config.toml
n_layer = 23
d_model = 128
n_head = 2
n_kv_head = 2
head_dim = 64
d_mlp = 512
vocab_size = 717
activation = "gelu"
norm = "layernorm"
norm_place = "pre"
norm_eps = 1e-05
positions = "rope"
rope_base = 10000.0
rope_fraction = 0.25
qk_norm = false
attn_scale = 0.125
bias = "all"
tie_embeddings = false
parallel_block = true
init = "uniform"
init_std_qkv = 0.0442
init_std_o = 0.00652
init_std_up = 0.0442
init_std_down = 0.00652
optimizer = "soap_variant"
lr = 0.00824
beta1 = 0.95
beta2 = 0.98
weight_decay = 0.012
lr_head = 0.00735
grad_clip = 1.0
warmup_steps = 200
schedule = "cos"
final_lr_fraction = 0.1
batch_tokens = 16384
seq_len = 128
doc_mask = true
train_tokens = 96140000
steps = 5868
dataset = "wikipedia_en"
Each number is 128 + 32 x the weight over its row's rms, rounded and kept within 0 to 255. Layers, rows and columns count from 0. Numbers have three digits each. The size before them is the row's rms in percent of the matrix's.

# down: layer 2 MLP down (transposed), 512x128, rms 0.278, rows 303-355, columns 0-127
# up: layer 2 MLP up, 512x128, rms 0.328, rows 304-355, columns 0-127
down303 097:114124115088144096067172166142123153081098181178121140086128085111102115172130099085105164136108165211159095118119165151149074080101176109085140118113126058118116127178125155121144108127156123195128083140149173120160141153142093051104110131119155100116041122159151125151183093128115098117107131108107149062166158147166088098125127111148102111114094088136141122228125166130110137133133
up304 107:139193095153139179147115152084097144082128176198129097132182094159080121175103161089141096149178128165106181094145113147108121126124143156082110158134134143102196112142149097067121146120093148131125121135193106101118123103125131197176123062085107159133149129116092133106113081064108152102151159128088124189141118142125076044136151090151171101145125159157175082161094083148110104136144
down304 104:147158109154159183103159161148080082110115173136169084151155078167107093083121136122145090145185179180139107138092130087120086131141145163058157166106172154149134125144152084101101161124108127111119108135164137105056119085116097126121079141098087174168151165173101146161163080100108099116106138056072141142109093147158118075166117067120095126139089139144175096170133116163070104115171
up305 089:153070108142086122123127161120182156187148065121136137162124082104124150078123097134136126122125150074143091109160117155154182130171075139078149159157109189183100148079142117152107191068125110164165117121106161085152133092073081118168132137119096180158104059152116191178112151148135176172115118145174111106119095175150140097177113136148168138111153115149087144146145092072116166081131
down305 091:136074154138069181081147112137116136131110114128121096066098131119152082149108092101071144141105138125104132182163176132124174117138110155114143124165077119162115157123120173137149192140118121214176058131084124100157104153109064126154098083070131135136103159085062135137169109155115116150140131112177117144184125165024163106186170147107134136142125142144151149131134093120175099145179
up306 080:089125095182054132145163156140072183161165125112170173133127099116187124133176109164128163176119087136151120113130086172075128107123076063139127088144141159157132113091134114101080150103129198143109162067145144110111152165132136138070160101145105162104149089170170122124185121134178080134170174118082154126074165152109122157170130127120138189099139144181066172124133092117161108115134
down306 090:105111145110131154077093120136140138155105124145170138151139173126123105152128096161079148095130135146147120118108131160111133149103072134087163124162118164139125089064133127226091113140137174118121121081087166113104149113064140159140154148068087029133171089175099147080204160171184107106148161147106121119144162135115118143147066115137144186060147107165068131119155175116178100110139
up307 111:143104153080079144143134128165130169108097099097151172144172192139055134117128122119140147110158163155168199120135124174106135140062094136167116166153108206126146125135096143124163151108162114113147177147135067100111111144124178135128149098133102112174110086065127152118150160082123134161179180118164123172106171081186112118166176144109126187080143106168074185104120113135187167123106
down307 101:127097137108115072188124112066176127120050179102117104193110100163085154099140143100120053134116163143111166106159142138105152123112090120168145130078089179112093125137101173207151172123142143087166149192134068149117125135101142092091141055120122157116116122171122174138136133088113141137144157078179152183097117165115124131125182130076125106138088101115086142089133148179177134098141
up308 095:163088089094090112179115082125160181103123115123111109100110090212147100106103097148135161177106128112123208143178096103139146122220080167098157121146117151146185070146151168093144113134146168118121095146152121097119095134082125105123088109164140160148117083088156145116177131124140133114110127146130145162153169104148097162135160140154115172090075131099165203141103189117101100093048
down308 103:120121109134119134182111173160135122127102165123092141133131100190174107116110127117190132106134174151188129121152146161218115116129098138118137065138149118121092092156125095134109100175120119095123108097115157125123011135080178068107110080077174163139141121123123162159077087127088130105096175170143069162122144118161090130098158143127104110095085125122167203065138143152093138085149
up309 081:077116111195149094117112137053136151121068135170158115189125091090174164123110084081140110128125092091132078041119167123082159143109148127128141128170149128099117155081138130170131093140106165121119108087172108143105157107120161152170117188092079136130151109081099126101113137096157121119089198136159180086076128151111146078195069137126106122152120175149109114084119125115145065165098
down309 087:109164127157131120141113089110098095034155119086141118170127153149166096181156145101097066149101200137103086084086115098095057141098157111149124108114163094116152093104115161117142098161136187142122097128078122164078131174157132156106142119074103164168128129094111166160095101160152149140149167127129119084079157162096140117129140137116200118175120148156106119195185162080184100171121
up310 116:093091101137110081151170134130100106140146102161123093159193177062143134089123150120092101177174144099134128203130125141138136152124127132121108088164117145105165085169194081145044114175082138100078171130137159092160149144113127107158140119149153110128146118103119124112135092126140069204144137115107095147119155075134101188141127162137154141126168071074145209164138096097114065117082
down310 107:140046084157152111162163181105085086139150090103108102111151142129115086141148106102101108109156158086042140170151136116094162160108075138155103120145173104108133138067154108138116172161095142149132044105125141152071152114132093149179125095108125155125067148154099130163135065089132126111104116131066108132126114102126103134131086062076059076125099140146182116141086148145188161115119
up311 090:145165196138129074127141115101189190113140129112161125132178100147108139101141192157114112117157091112161110105118167174157111116153112101099187093116159110133123126093089122129179108157162168135155161069177107097116103177207115130119068125144119082123172124149072141142120149088069110136147148111051134120125077089170175139111095160099150156186207147181154120127146108128177130129147
down311 089:139148150150136050082134101184217105149144140117138096189175147161146161137169120148087091176111138170201138124128166112160033111177157089088174123118155162153076185092112127131060132163159131157128116126124178112139115124128135091084125110127114110117140147155107130142122146195137159141167143100089107145039122118136123071112153163121113137072117095138133099157148123163170137141158
up312 110:124109103149071107104108174096150104122157132132144108096132119121108107136203142094169162157104100174104133198155141088134133104154154127070115136121154150145127068150124135115083083141095104119099105175150093067056127151141107127077178133080108112092079083100142136091106133177074153147113137154171144199119073068121157107135119159130147127181121179162149092097140143178155089159049
down312 106:128106101126116099127115094099171096129146124170132105133122172109102053141140187137176170199149106172167125156165119064087107138148141081128161141121153150210147145110131146121175118144095161137076075174151095116111083149088104171130103126189061145115113173135140141114166118198148161175075155111200143172143107110104130146095124106129137121132108137136102118130165189162110116209158
up313 080:132134083136093102144092145160103130120168175153102138175155050149163170085122120146136122103174130092097190149173129143032098176174100139134143133116118137126131164134128075175185095117145098153103131152110127169093116097140100173124128118130209109135051110140177112171111146109151176143102106141187139168149166136106085129126174132109129139184114083105093163082152072108126137194144
down313 090:093132103129124086152121178148144136168169117083174109101139115142094124143113078090085138111164125130111155089169100142079134099154058151095138091145186137100135152110172150074120072069119119146116189158115063144102143169086146123131121087191176125131124091179192129142114130128127147166142131115136134153099128177086164163172136106110036104175089148179123105098173112143190146117178
up314 092:114149162164131204105122109127156178138159137159107104130137144135165133102168143122043164085222151181119078069128127109119153145170089125143192139101161117118182154146175182139101114118145056070147108143095141143133127060145112107116149174125168145100120082150159114069153166147119095121164146126203136161130104136123123158051120131095135122153178125153128147154098167145102162151114
down314 099:142147120118119121157167115145091137118113106111112106081108107110121109133105129122135093080126078113095083150101155110120110129153101111135133115072172173114110124114165124133106117105139098111078083125127085166127113045043088089125082147048147178065063107160162101182125142104126044159165161122127106094111156079106156136073105107081130126117089105097046052134115150131086137155123
up315 141:118120158099136139077101204098141098160149106147130108150163189096131202066136123138188126127164126147088149122169166126096087121193024127113178136148119149071147133132142140151158135176128106094113146117119164130135143115152138096210117121134113149148122116128170096130100115137184093106133126127092113174094164130154142176122059147080125071115105095147105082099160104189085153091087
down315 122:114085175085153099123113176107161112143075145160153095148140152136139145141139088105150117120127139160141102098162114123086066103170017167151156100182144155075127147142115119096119124165093118122068107178042104164158096111085147127132105099098096145139097142150149099194127141153113109144129162132067107092108158096119106182134137075092070128083107102085129048129154089141147151117158
up316 080:107177109123115097152165170141153126190179040083131099112141098157115141105115131178155144138135093101115138127121110179148116137125106170098130121097119126121170139138158159122135059085166174122164113117086136118136116173120138109097167098165080223124103101152117173102063155122120068178120100136162128118172095054109128115107125143126111092199071102107110201143179109129126101091173
down316 089:135092135130083138093161120126173090192145106181137111105155128166045141091108080113099117080145135185135141105131093164173100140187137149129097106113169205148136145108112145085125053118112120178155136125138127179156121204151143081122188098124155153191110107140151149164116113150149121148109105129123134172149182075086214156124188119112150118130115112141114118154153126172120130190088
up317 087:133154192073151072114123127109062154106160122124123121137183064157120133151102124167142117109095126117134172134105158106107197200109129123146144088068099135191136139088087123155136168093086119105176102098175127172170113158128105141128137178174183202137077126142079123122166149144112135144161145139127149140169118120092066096085134130112086142094086157183134134162142088084166084111172
down317 087:170199146026079140141130070138103168126087181078131112154155046066157129120136047109192145133144102140151116098158105123106124098140146132131125098127147119103123118152078151129171132108151114167101108162161098122112135143167140120118164115095067205066112171122114176172105118154112073100117134153107123117117143097118136129158094162125083123141210161128152161118155134160145111127175
up318 092:106144094146128155164116192139164142106163147139157142096105103110127159084109117168077116073081166082123155132164213137114096128131213137178094122123115160129089093102166066129131127158168130088125119179163146169162116185161077113084175131118134087145135141180110183168146102118144158140112142102092156094142175143117122180181118075111205094167126163108116117134172145102166090130113
down318 086:133099075092149172124062086131080154157111098130117132079147192097101172139162080100147116127158078100170121131121098161111116130125179162131159131093106149162076144091172089107161132071125162102182152164120095104131088066084058136066116097099148146180093173136154192148101154124139128158091135158120129159134139117150150084168074083083117070134115149086115145171115159129161128091108
up319 093:138087187146143147150161116136136128137127160139100128137179093145120126123131129107147162127158125107147209110153126072177159147157087133101151154106057094147097161108151203028112127125139125100193114154126133110124163135143141118124134167207150137109115114207174110096065158164126136111100122096137060174141124125130142117150097133150051125127088169135136060101098164115057115125170
down319 087:147153122139192104135157135161199127122163176102147096076095133164138109129084163147135135156118124136144073124120125126126162207134124146141197138169125075121165126104155162134118153092227151128144151139118157117122123148086064137144146181120123162099127189109171214143128086096138157138156155117114086127112120127146087164163116126160130064126151179124202127112133162176150170143204
up320 107:146107112108144102185111170170092091163143111070166094049157098090141055092102116169119089130161150120100132138162117109179075061087121119165117137153132132120077161196136129138083141165086156137130145113115185115084106131161141171114109161152136040159172151137153131087128146115091092141184124131098135123131138129073122147120158170158103117190167198147125121165151157143104147102169
down320 100:087145100057172149175087133136058150062087175110157121070187128061101120108115139145133101135158126141144117082119099123148127142167114086140165140097100187142121190135113167175131112123116182158109125106186160112140107147166146119074102151142141107110123187154135103122126125204127143105142137109113112090134117167106107174141194136128100180145160187162107201186159130087131155102155
up321 079:164167103120096095176080106108142108115169140157099099037132131148158139083131119189081146149108122100171066203115192153113114090103097135118126085135133085131126114112078106110162116199082162054159133145149103098117128152168079129131102141117148086083129167098170135155133166109150179090091132098177143121120119138150204091109154201116106147162144134129149139147162100146121104142081
down321 086:099135094108107094128107121153222175120130116101150099130123197070168136140133159183123069145148144144138059181074194140123161097056150062107121136101126103140089112126147112096090178132157113104105088102112154084141150169121153147067129130058141091114147149075126111160166120158161092194120137135169130143176122165131108083132100175086118158097169099136116148121149119088168115137143
up322 082:159138111125134167156144113123111202096144148115072122107144117075087164180139081168092078100105158125153104169138115136096084145152113157106123085111097101175224095097115155127115115095152080129098187152182127128107192151140146142119121155160126096166139098097195142080112088154128116113137068111135130189103162133133128122112163127114122176137121119115110148240187176131119142165094
down322 096:157176174139171108135104088125108147123099111150069098134101193096137132112068112098122111069152192198118148114075056129165106116155130132096076096110192135082148193124146148124089106143135075105147114181151208102138150134098137078136112143082129138143150190107138130136149126133102171155111138162153147126089127165086173115140165184138140134135158110173129148086194118134085132176162
up323 120:124094092165127190112102127127150182134105115144175112097145128042153140113120170157107122027106138108169088123158142103121109076155128156130160147116081157079107166106172163158093148138141145156131149177099089167132132124133129059149143144149189174156114119161136089134108132115071152073107134178149099139143119099092176099125126141076136125140211205120118135168128124080131138080072
down323 107:149113120107155152098127085138140152192142183195086126060087094101152076122090159107148150121075111157158065103097176152167096116132133126088107152160102136093120114134163170134144067129119219151144102112113115144164131046070148085183098150100159128128085159158127128162112110087116101117127102117157077118148165142151109135144127094119152123130193226152113093124123148112141145078133
up324 118:106085117136073117108156183137171140106140120134129120133102100136223154131171181180146135178084136143170201157159086118148145125122166090143147095125066134119152164158079146051193113085093148120086137160151069073108173059107135162088175131116182115122176146133125139108145140122160126154145139105129157146123112152140092177163128164116147110153104087064078117104128160158156110112117
down324 098:123135156122127157152127156082113156111103207130112092073101090171152104148098148090100081134093152137128139136121125115123069115174109068173096095094102149111144154107122121083203116082078105107073090187155140080132101071179074110083119125113108103073149132173098101108183129155119102167105133162117112092105158165107088184151128135137148141147161152109084097121132127173075211128145
up325 106:095076135113113099130122119161167199142132166124162134111123133094163125078123132118121103110153112144100163154168156064144129181149119158108070115108137135130109147204067147090160124102102168072085123102119110113097156140107126109093166095162161140166160150134151159159130195107068109152149156144087198150138096114164099163093100201087181123077142135113153206114129176087139130070097
down325 111:089112216111183069132139071131126187129084181088122155083193161086191096139121130177148109159097190159098149159148095108128159168155104101135102131093134098117122110107069121126195115122149127112083090123119111110079117108144123127098117121110147155145193112117147133132120172111128122108166208098070168155123126133143093145098104166151156107049114148123151171131136178090167130137165
up326 078:122122126149139179103108135103159156157200095153145142137139114133106140089089178151186161154143095206107188157078118162118112124170128122180112075075124065108166144114147165187165133160092106125148120099119131071093104126079144153079124071074084179110125123152095131139109152118149143077167124129107112149113141137177095097134149175146057129173093099142164150122079156105148188181139
down326 087:104166132123071111113118147180091164060111140110134096175111126129063192145156134082133111078144109142182139163138154085083163063153183126195143105110101134131151114126092175121158106104163134116130127136099165189114116077075126098111099153118133146077118096127142071151094106120142113131144143097125161137156098153072151126141087075128120055139093175169064108105091087173158092174123
up327 109:117170118075065164089109069079114100124128194101142104159136097156145141119078113145132158179088093124094179196140097159117168176153111149140102119163121165106096096150123132098114139149107157140036136146074150098127172126112131154120146089162117171145163092128160119219186148120124180119154100087163172187117137192154125164148132124113175111086094161119138086128094100123150099142138
down327 104:172142137063110155105106107119162127194156178152125162147131091119200127142089124122116161179135124190125138212139134118118113076161143090107146074131090115067128143140075120210138090138161150191125131204157134161160118078125114123064109099129117156133161116140138190123147121119102118134134083151134112157118140137114100121168151073093112150133046136153097091195104125162172162132137
up328 099:090165173140135140103130121138153102112129087149154127098100122161083155176097162150104119176152119129112185066142145102118114094111106095096152153145164149143110153195097084183145084126155110111097124112170115155128154109112103164192120142154094110128157140063199121150166114141098141069093180108140196094083189135120093175077123114176132122166170107122112083142151122087194138062181
down328 094:073216100120090154114141124137137140157120103139180109151057147160074092157142156192139159176106101101141205143141144098166129116168137069176124157122172167099108147151102118140126100160128142145139150163095107088146172127098135155134117222071120128191097149151152125145157118154090152129093228104153120141142161145138097126102140112138095155188175158156136089137146088101141097134150
up329 121:147130123127130119140131103154156143125152106130185184065102158130145110098132091121084216102124102127138161109118105156108082096146063120074169184180073197112121137131143120131116106122143095120156141091078118161164128158127145160100126106141138153131107080107130199156139176126115125075159081180090164112129104049111165180176130145109141141133158198163120060146175130067109128090122
down329 104:204093109109145121135098111121149089114121099104115098103124178120127070129157147106144159096132139156177083149156077109127075133151090068115136173199083123133139128123123144141147123135155094182085140163162127137130117121116148111063122086121108143098147217159126099172169182118121105182141043150120153187096122091152146169122118096130102131113127146119126073118173200108084095188184
up330 122:160098207111132131066140144128090120135086139162182155151178113136067078129153120137129087108079097116180103077081124128136135086100138083107177088129136143099093125121052195074130185106168132094166167178150091105107105147167144204061123136156099144126150121107138180153134116100109172132200158121126106148173138077157150145100139112154120106148154124109117202130134126135125126141145
down330 097:171151167152163143108125152131083073158078145159188080096067115121132088091142100152191129139131163130159135121121166128155115133174217094121185092085102096121152147118144147163167127124121145105113096148112108154145064135081139125045124098158110164138087181139076154156194074118144108111159175134108123136125091065117169108101159102152103116155147174108110188093118180117088128121112
up331 076:084124141186082116125116108097072145134093121127164121166138200077141157161071076110131145097151106118124139108185120129156151169102153166136146135141107151141120163128159117109189063178094104112103156151118114063130083129092093146163111065133088091083103068134116110165102156098103128166178094146085129113134132095093078122080136129110156108070195138146070171179123089161125139149179
down331 087:156068108153069116157122130120126138135083168147131076142109150144113175183137124144136150099169160157122099155103088159098131126101194109084102137155136140174127100112127111140136132137089116121123121117120131108133065177070150071134135160069162083124100166126140125185165082152148143188120137113138071116156090042127099094085140088113075121110128214119149089215082139141114151167090
up332 111:100122113110069115146131148117169092137079137112180055095162133125110088110150087127162119127102107110100140142116152136134128076083097143146129134135108133093135121158128082173131158166222172112099149105158159141106194122079102039161173110096138112149100122100123158092081160129121070147178121109080143155108114090131176185145150064097148145153155146107152139142080160161132128064050
down332 118:104153140156153154094177119139134128129135202076155116132155139077149151110155152162198124129134125132118094172190107163123089085079160159139106152175085145112157143160104087150136094091199085146103155134185132143117191189117111113132104118134090166120097128076047155157087164115117115066176173108090117116161097158110118098173120116091132123128090145109197136144101137125128110047117
up333 108:149123084139144084146154152131158111165138105154130135155104140113160175105129074123090155121127163102058178130147117104145155160112167148100080088225133119073154120123118129107113115100116149123121145072140128121154131162100123164129092200132078119063152081111154121122092190059067146133103161087075186092098139115126149177141125125135068112169155137149142180141117182094076140060133
down333 112:157165098139106087129185096148139125199122142108142135108135172171063191123094122161077157138105185125148183184150142110176152223122123081142146114228136148096126141149144119144130129103104127119130090089131139059189104103107179144132083166079089171110153128076142146176101196123092200122101162121102113111101162094153151147119132119140124109136174148119107130128130130095130132120139
up334 100:083114173172133149148078171106125079165086129109140109112184094138176127095139108158142145072115081056068134152213129078157137169114126159107097144181123115133117159078122170145096123098115079157136113166153207119144090105096139148059172156122087200088153133119131114146079121177104127094136129177088141118141140118195115126076104164113142116160129115165158092131162131128120122158097
down334 101:096088128106087153160099153175142119152066094164071113169112125137094089071151121103156101114130127064127147095178130154136126113085184139075143085206098128106151153074127164130154173157097111147080117176072147152179095107107129054118132132091058185131171110139131145224147115151117120110181134100133137095140175113155129176095091145121173128146127114148113100096106116153160118141124
up335 095:167108110153109162152168091101202124096184147146093144145132107171126122157106103053127125144129053142153123162146081102127168106113055133139075201175115065108155105091100160132137205122131129157081090171175129078106120106100094146198112196122120133126153139097160084102111131108074125125129136136132110127141080104138131114144034125143152135127168123122094140116092173158135130148089
down335 100:190093078117111074152189029155184072150124127091107129137144144108115186104164108110160144108130102140070090161107148141117187077161088075129110096146129119094019120079058106111118116126136135138136178137150127171112164119122129076155107167090064164145123170108137166162121173103118126148129167134120122139153110104119146149067124178135145113105145137148172097109119139127081131134133
up336 093:100092162073049092127107075099176167103157135147079061160101063099147115105080091141130102182101153143112131118147138090142153133109155160204101140183075104138163103090115109148154162110118118102089113133148110105176148096125077144131104157135153091122145117180103107124123098132164098180165105102177162144102160138126111112127121098092140109054112057106146125182175176122136082091154
down336 102:125154200099150155131119162114120135156102061100147116110021148169161132093138137118157137130199078119115117099091144129122140169160075122163159124136052118109095105136074103124127119049134078143116057074113073146098133100170106075135129103155134147147124173079076140127152161169149078183161139108103131103125152086155169114132099086113169147142144124073156113124136087096140120115106
up337 095:093135138156116111189086098057154161155120159173087114170110095129130199127095108119060109121114126115164156138149100093157132125193147164147146132066146133150125138168055102096136123085167162154125118064107142156132114135119165102150094121159108118105174103076148157143123180080166136170086137140143153156174087132108107045158064176132101154109110148148197119134095078114154150114162
down337 098:110126137107152070198127140102100103186101106115049123083130122145185095120129127105098185170179141164170150122139123166197149121214148113113127138126127141104106130112105175114134062100180153165111140114126166212142067194066100103094093152136124145092121081114127116152156077105147155117132139146174086130089116143153160088105112132134171168132141124108110131116128146099129177135198
up338 098:057087095133131139152123093109148122097134144117120121090117162145146113113109095144180142097145169184132087173171101171071182175146163122128114160099144122152173176052111124106103184096147137141173121136151127134149162193132112150114083163137132092144109136104066049140086094123159117205132105163126155126139094153214152070110107109164109088104105066177120124089117102108117135109155
down338 105:111122146106100154173124140187107107090116154091123100083150189099147108121110130081087094098141176199126094215137139130121160160119163088112211108134134114159096127077095104107117106109188147149147129110124095128107128115176092138120086190066108147143158174153094073132130079099124113093120157157115116114105108085153125059179171079149056091133111111079168105126144097167130150119122
up339 088:133118140180157114077097146108126119109140165109140128102162088142127107093100129132146172115114157117151156118144062182079189108107136104130109205144109139146119124051119130116078068134164072188156158118111100117097156156134118102119133079181101122100083086170127125146115132121137102079110166139130166100147156075105109190179114185159138219136148155117095067055114144086116145114166
down339 098:188145150115120079140183105120176129079137179074126132128191111095121147108102101126051115194142166157109120114109048147137116115145135127136131136120118089136113117150124117153070094177149120136161104146148129133115155104047173090138151110107081185125121173149117112180141117126178135109122159118117146099081156068124092117150161184117136099161135065125112131078089139170077194132204
up340 082:138176147155125133097113071153172139104179157188113091079100120116109121193149132156135109095135102109144159109128103172169150114144050056069140140130104093128173144150130123124169117124181107075155072094157152123060121190097154188167078113126171040108104106111123103124118124126146140135124110125145129091081153115097136097127083142104080163109160151153099117164136110190111174099179
down340 093:138137135211131064082150098160151125128167084230160111129137122157133131155126134151130163151147130072151182084129195141087105079146094097130162152111092090159170127165142135071124147111178125113188138089119156124084163145155141143165108062131162101112093153105126081119104104130117136140102180087081145147083144100160137133111067114138132117128171087123119188155131099143152115105213
up341 096:106092170136131135178135096106098116158172130128147169106192092094134066120067156131147081105138128169095176187170174160106144122145116119159189091083159136163160092129170130166136108120098126135088130115182115168152124138220123152062131090190127134130112153113118115182094091131155180094130183120177158188122113164108125104160161166143088096142114129164154147118083097080129160122089
down341 095:169149109207167103185096107112142104111158110188130162104085106146052144143156123080135081097135147119111127157160175115074132166097112040119168136158088107144134093168050154115069114123070119174079129159119170116148113172094130113142101130157130157134099130134151105090127119099146137152140118067144157180136158145144113118122168103046132092183113185153152124149113152139125160177109
up342 123:086099149134118108133129121146168151119157149175169147134115112171140169163160101144113128117117109101160163128175113162132173103107162077144113170155102110142140148103069153154169116115093126090107101183176116063144178089142106139187142152152101152153118125091073183107152081072119153116135098083189183100169170114137054142135152084139141071067119095129094148103153207085174139106100
down342 119:148126121148099154132079153152144142109096150152112101147116096186139126152143095129186153131176151087166156155158081093149175166151157101137116134158099087123114102057125151156090109081106137110170097130141098130151111128122139125173151069117152213152133135134148141128118083128141135109139070117165134087130134065151092118103196080083207094150061060070111146208125173119122118162099
up343 125:132106104143080138162105152089098162111164154158092173161195156123148138083039116055083156138168087163168154123123149137127160147077161112163095123138126088154107075110183140132136144203170232118119124117128134103130128096110154129162153098140119105116145102116178153131220131143146109122132132151071154109134099140077127082127130144100108102103142130182102203147131119109150139171100
down343 113:121143067063148122141126132143089137130197129141171171148123127110120068096145089112132157112139099153123162108073119174160094116079191132134124123117157134114157140111146146085121114153183136104121109143146141130111139145043122092173151112097104230160108088106126164128131121137119094084157202175110137105096113074113100091138145114075070125116146084086085087158159129106162210168104
up344 101:119101142111078128119136076116119133120143116123089150141125121129131176146170126123114136172100164140159186136138070111118165118126094132082200078117081117126175141182142150143150172086080125105145095133112145076149173162153175062137110067167141072138146156173184164128128110087080130130128069108190050151127121070171087102097145132210117159113116113135182140159171113122124086133151
down344 100:112123071108162175120096092140142101118111146130109147074111189140160100084164161075166083139149132138122140099093124173145097092109131145145178096128148119106105091118113122143152094158093061126172144107113138158089089189144110152085168099137128156135040117144131105107127178154113164095210156165112187084074088092149086134167118178135184129129095096118093187166115072166134127158124
up345 096:107181202097108111137113160160090089156130099110143106131158119174142207119162134121143114128117155116124118116131148113130101144145055151072164123088069129055160107171180156091115138107153101120159124139131127202079155121125109113166090123150136148117165082087184129119080140130149146081164109120078079162136115088172135130154062164101098177167127133160116106177149069191119088132081
down345 096:114121157156102127114128169097158207131129198143172152146106061147158124189088090114113118101158128145141124099169181149116135093107119104093158143122109152105058135123114103095150147115118116101168154155109113151112158107136115115141191122133170138123112216147071153157146138158188126080138190103085089115164169111095180149150116036077079170102173141097127112097118068137132099122110
up346 103:138174131116172133196101151120138133192139119126123117087088135136104118097143143150060106085128122126116157127111153110165134096172091156168120165148200102176180107094084128153121153085151136182104129106137128135122121120137172126126141199132200174064125082126152118117054122138162183137152125096095136132083154147125162101192135075124072143067180106129104118171099169127135170058115
down346 105:140163139149125161137116138198192171138171117110114132090101238147094128113141116145147140080122160136125160118100107078167126135171161152111140092139118064134142121125093205152067111156103118143073127077086121141180126056082094119101136132115106122105146068194151172146103105074142194124098120094108176125120164121098187113106155146102112173125125135148100152108167135072112116106124
up347 091:129105119125112140158135152161145114120129128069165147072082163126106105161142106152080101084115064177103148093083146107108185089131168184118104127111147149140058150125107153112114135120111169185159115147121177141072086152168170168159167167114071116200138061110115170167143174143094107132147138172100109111134066118112110155100176138077064141116144120145148156162166143110081174134079
down347 090:132124151116126145133142089155124129150124173146158069140091076124079140112199073080188110137095172133123084154089191118113132136091186105192145103143179086105116091124147168168153142081132156088083137128140144102120062067104154163171178093113126133123150116098105125136115140131155074186110096071087124166152076052129130135100100120103181155119119132130134214129140140164120113116124
up348 138:096130069138153165131138108121198136185170131114135057114148125132139210110130130156149131083119143173136095095090100158188183159138144156140153085104157133151123133131156173110089083158175092128101134177153160159171160109125118125120056125127148105062111084089127127117094114040138102192150125169121152187138182104139140191145153128102166103107117137100120118111148127177059153142133
down348 110:151133048103097086142110106136146137148149153100152093099136120092090166096103142061121070111087153141126076119086110134172130149115149121106134065130134090141133115092100150146089064095134050134118075159148135167169126065116111088097093087144098148109120140100112145141101084078135067155125162151105133163111194123136071174118193113110106090126094111132065050133158111101092122104159
up349 102:132160151150105168126166144156099052133154085096139162092176074118129101084150139108138126125108087158059070144154146151131156123124084148106132089135183167073123175192123133196130114108091089100185078092132159157103138140130059115141147166117138118162064079175123143139118127097140091086146108135098056113144086094160153202089129173094147093156135142147149083134153142131142129130088
down349 107:107099126082088180167113160120128085114137110058147075177150136168190107155170111071087113143091127076151142105115118095128108146105137129172101131143123166104120166132072126093083132170137159129183080117137015105136114110166104159141083061093133181125087151153156089096071101097098122123204123143091117157131120119151161129101119127146135079165148166093125071123146099108147103129116
up350 095:205131169125125124113143102134161097119137144075074129119087189089138073126126068116102111143133119053163101073088128147088094161147048121188126125103116138155133100159091078097136122132103114158175139155091134135122078137222152124127140140167184073124140088101165117123143148137162097132139122069086156101127146150161133173167089118112127137125152110179052134116153135118182121074119
down350 101:185105196101160093163020150112179106126142102149086149146116129173116149138162123116020152117139146071191116088131114185136091150146073143125185183114124108089125106124163112130158137116131151184143167182162103067095121112179148097151149162087140097090132132154123181154130143147090107125170133125114130152117134105169087149139150135135091133157153131151110137159159076155148156129178
up351 105:103084166112128131133141123142113164127164126097149158146127079115134143122109141090153114101141121151130224150137168030137149173102121162136175054067087096160111106099166146105168133074173153114151146101121157172147136181146107166149164110174159156089094138075082101099105145159108105090159113138123118113151104159103081071101147132101039151134148187129149166175129114080142136128169
down351 099:198127138127151070167119071130129141153137115075162137107135090105143118162123132083151069089111191146118121121122155117081113139127094097091126100074119069124088091076102197143113134096183118145156084122124064152099091171092144161178138095126101133067099173143114141093150154151145114144144165116120117084171135142180114150157130128066086054142184162099150097096179104158096153121171
up352 092:126140180092102140151104131084146102107149103127137166114180082116141098138123141224124171100149152118169107135155095188127109124144182188138101109157145145143147163123109151122132118119133092084131098166159155130118066138139132141169130137149123041093144132085158097153166084127075097202069093073151195128118119101151118152135085177143110112047104095148144137163177126114191088126097
down352 098:158142111099091045133144149102116183181101164134161144164077153150135128131121107083107158118152146160120141125137148131149061166142137160055081132165083148142128142135116124125151113136117154114115126120039149133114133175078165108145134172073109128085110172098081105153144074082140097148143159176112141105137172101100106094058167128125131137116172226110176096116091120137161149179185
up353 093:142125113169107118176150118131186124148068143125107136101124166147179103136096132148092095125118088134131143088103073113169138059156149156148135141081165064152152133082154147137126142122160127170139135123117073115136149065122165167175079208139161087112142128118211187127055131050142161159116120113125144148139159147102176085161126136119137095116118168164101129176097140168135139062070
down353 099:163116107124141123126160123121165101139141134115112106087092166128150160145137171102183107174135134137095143091113112095211158164134148124141123110109126048104086149137140142135122142158105067136139136130105148138141171088192148169120115041112093160126106139169079156143217156137181120185055089116133159169089120112123150048099141098100107097112151191146106073126074116156180111118136
up354 119:142139130140126188091117149160128093086159128169128165064093146154119165161146124133130098169136144077076100090156147097140166128149092124064131111117125123114084073154148057166154140188128179182160111106101117199137123095119128080137106179109163138119130110094100125093144143135125053052164099179149133145137106138084203143133210183129128135118133135154081106115110178128122156108086
down354 108:165147108117154134140092118154108127107139093162149144123112087125095113141139117097117029153137218101068151138180067125169114124154118099108108094123132086098103121109121062116169122125165140149136167121068128135162116115095169052127105170035119133114144139185127086116159074210124092174138136143126150083123141111127144096170156134125109134142066125149144104144140216135159140099105
up355 093:161152094117104140188118091093096149149122084126058055135087173160122205123096122152138125158120116156177124104084093151158123122094131159089137120125155133186117156112123173144178166121111152118135118094072085101121105119191129084113098154151100110145095093128133126154133153079155188152043136138135148117123182134139101114104166129105167204118173104183163188103079149120085154120174
down355 096:078120098090153127110125129086110136134071130101151036117095135124127129108128128108217110158182164133141136185147113173199098136124128092102091130136105075144095165108107102114144106084159167127139130103105084108100148205092066128146119146141100170112107145112073124182168117103139096108126105116170115202170142086142160097124201136081147107071117087166129092138187138153100144139120